{
  "n_layer": 16,
  "d_model": 192,
  "n_head": 6,
  "n_kv_head": 6,
  "head_dim": 32,
  "d_mlp": 512,
  "vocab_size": 16384,
  "activation": "geglu",
  "norm": "rmsnorm",
  "norm_place": "pre",
  "norm_eps": 1e-06,
  "positions": "rope",
  "rope_base": 20800.0,
  "rope_fraction": 1.0,
  "qk_norm": false,
  "attn_scale": 0.177,
  "bias": "none",
  "tie_embeddings": true,
  "parallel_block": false,
  "init": "normal",
  "init_std_qkv": 0.0318,
  "init_std_o": 0.0,
  "init_std_up": 0.0318,
  "init_std_down": 0.0,
  "optimizer": "adamw",
  "lr": 0.00125,
  "beta1": 0.95,
  "beta2": 0.99,
  "weight_decay": 0.0,
  "lr_head": 0.00952,
  "warmup_steps": 320,
  "schedule": "wsd",
  "decay_fraction": 0.713,
  "decay_shape": "linear",
  "final_lr_fraction": 0.0,
  "batch_tokens": 32768,
  "seq_len": 1024,
  "doc_mask": true,
  "train_tokens": 469600000,
  "steps": 14332,
  "dataset": "wikipedia_en"
}
Each number is 500 + 50 x the weight over its row's rms, rounded and kept within 0 to 999. Layers, rows and columns count from 0. Numbers have three digits each. The size before them is the row's rms in percent of the matrix's.

# layer 8 MLP down (transposed), 512x192, rms 0.101, rows 395-409, columns 128-191
091:506568464486420458480465453490576450530613458583458549395500517512426510543549525564389493490497507485530585478464422527580477508497561486508532474433528490517495526502446399515504540412497523
110:491574510457491462564430556507486475488517553518502521523488448483591497469436560539542537504648497578508614566619462538502505522455534440572447569529573449485371639480464394511471489423580396
107:558586501478559421432563619492491571502533577472492550469454502473488534547488478552429469470481502546477448486541493505542426475484505456471462478531491536564434584533549488511513448479514509
104:563422488516545486472548588524571532469546506564540585410578516535478482600475518421526540446507472480483414429485456473597514514448521584444382480493438502547490510493553407547473599545521410
099:465515417451534540473415487522644525485460522518368463503581496625447364456577500572418567474422447430534513507472445469398458437402512465463450543478579472458478480487530520526483527505515492
102:510547551560550491577422470578518490537627495486456526344565417525564512484445564538497542455447472538453486514480499467500561477449515547522490442522561559566541556502460462498465533456567563
112:601529592433561555469548534537500457475586525529516518546561513552561505498517474495496515507456473510429528433444537574573560430531503432512514550508531590498504508519539386627453494458551522
104:511425429489425561410535529408453452467376522446430504581427515572532414466483534532500461448487466491592503510503518504533477447399537614428519496553549517457477456510524673446485471401458539
092:418615564500588482476464486497542452479425454472579368558407470574484545544541455411446451426483478564412437438519520475566527502509534492569409440580412473516555522556482552534416511547418491
095:471563484485547531553476477543581489521524457530491485539501487513419564481473524533597497474451555533441615443550523407469458462555465496467413498443450456534519520525375467480520596490463482
091:408464523432476499501532463482662530478498496519434508423463493455484455483537418522491478541515536522457536472462468391483545467486524497442599456499469553353497554452559563522482545566579557
093:559403519487521393539523535426506586535556514516549482536513570551447508353542498435533478500443564468544459471560485512494571503532433517574523492553485549447535626510538626515580521467403513
091:558486541479454571563512505543407452523598494495493381480452624574531497455449481459477482549529561506495462500456508499468523521448488524572487550513507607516452561455476542600499453466466514
106:447533556502675545463493468508606470429513529449467528549442552575601488605416426503605498431445527559459511481578545464439573511569461489510518500519378474491484585516492558441506547461571531
098:336525426479474466411492523587486516541477479388494490546588476449522380516509499542566482497470454606471541514492529399588517542451530505439458390391504554543504495525476420460510586523509535
# layer 8 MLP gate, 512x192, rms 0.104, rows 396-409, columns 128-191
107:505506540570600542500495455489581485456489465491523570476518487552430507516476456555437459546548507412476469586465550524551451536528520552519567449542547513550481422476598559565540514341492459
113:584540519546499493459502438478571480509452539466501546429501563525496483559482516537455503420475500490470464580534473518573452421462529443490454537521543454592496441497460573502502498464565491
100:487518514511591492570517475438562496434472409552434504355434436443415553535526551441491491526537574578377493505529512483485455460531535481459395438365448492596490549498461460498546486560459512
101:560459440458522460452440435428551541502477478505394515434553428640493434481512523541458530460443467482480484577441423405502501553381448530502485502571463451574477474509531573561535530440511473
101:465499453451611511474628539490544508461473567518461487523489546468514458513487451429524504519508456499485479517524511464436463539472412446468475542546536479402454542472472438469551502476519464
109:481432486552617551516542484511495530522463543439449440435505537521500477476461492464467462384527620404477463550445544503571601494455437501509524411439576492530462437563524392546469539510511480
102:480527557453542440557457472568566373501514497530496560481552520491496609557491424544522556563574514568455455462499534398441560497503556409547451411420431497492513419535552477610518508555513441
095:565508474461575529440464510464435481491498567417524517517418554379550546503516513438518525496559532525491433470535542522593473519531551436576547536522508574475499532615531543502533561520565504
099:498593546556443417476548481505556563463547576504410511468530491511424421475515526569461508556585535389543489625503478466509551483524508505542591502545570413497521438560463462460440513524564612
090:506525464584447435518411484460470551466461537420433460518566419550570520539489607446494516476415480505502479482527600539538505563535473518519414485488544449595457487533441419542579451497477480
093:494447458431553486556503513469554559487502546546463551528519562473434460420554541435440505518433498470504456500483457454526451521531478510518525501423548501475520493487488494446503485473369453
095:492437421471463443490425464366516459506557462466555614447545496442490508515515511513515540398467422529498532571441522441423458467543497473451515448549478403496520441507564570520454497543539519
099:489567519477528419455443521470541532522471513476554528441537508473475500551460438503504486527478480458437542423527438576444490528539517500495471401524448392636476496495507395487478475547468408
100:523400619574503479511526469499478504391540529561469516419472486610435559486399548474544568521528515445491467516446545500482444465463554484548478539508543439539562483515634611470383431556524426
# layer 8 MLP up, 512x192, rms 0.108, rows 396-409, columns 128-191
119:462556491543510371559530579466480445483457618485570429500516494608479493447464519574518533554513467443557519498573510511486514412558534520545515485631578472470477575431547444446594587494511399
110:492529518463490435564532485501499538541525521480555520485469505501484483503521594592505592434498440520662518547553474488495494497486423504447528539504442457440458513486501408510586450537485529
102:533501501539538497521522558531526655519469522493525538534516524515459506511507554513468547488500511470563516531476494514511463488531431597535540480630464485449587490474571419540530534467548516
098:531404576489563511517646513499533511549505465535528581511590529394542500517472416426498420574487465544442553531572504539541463530504553566535527476399496451453481525507458568617554555502583534
103:499575583494478466425528528448489522573438489460523484519484541465427547480470463458496500579477536535568490477579438480510458494556502578466471575510546473490513514530465515469445566636567458
110:514497516495498431487516485507456524488438555451511448505505521494408608502561551488472556498497576533499485541606509528538503509552542540431545608484445495558457428532493579558418492487402469
107:480578534477470445511462551469504444434493531515528594513510498532508521469507497566459596566523429561520535533461506455410528498511607457500549456539381482383548537575506510462435563446489497
089:493589475633487585502520440459499478531477452437499529511343447525489509557460513488513515455483517477447491429434528483502542514494541459545622478531513546446518457561562519477526538520595555
096:512443497437545364498494528526500540473396540536492569486537493455476473489535471585509522487454466490522383487480535620546460447495547514445483458615582433593483481493517374489436369581512524
091:384624563456543510526543504512542489522599539449550480543543455521488474405509513474383570365455525483498573460438431468555487509504553400526418577424440535484543518525441444502465475498499495
093:517478478433466533470453521555516610514477477534521498497397545464396494419573478568435426590417540529415454496512478451509465483520412505506451493415509454445462474504515510499476521536476473
091:574505526583402505511557564549469532520471491609485577515599455487498506489528524463392421558534449367381521492430525490487422425467508443516545490530531495550453457486393544447593533448514489
108:547404490459553505457432480556506504514408527455457486452466458568493548545493519471518619450468580449462555521574586470565512413515567548488602545559499512477500420505532586509468557495542601
099:483554571603500522555506445449525515465481501509506594512510421587515483449401435485453624491536506494556541469434524463486564528476533513551533539502615481533462504461520519416517444420467480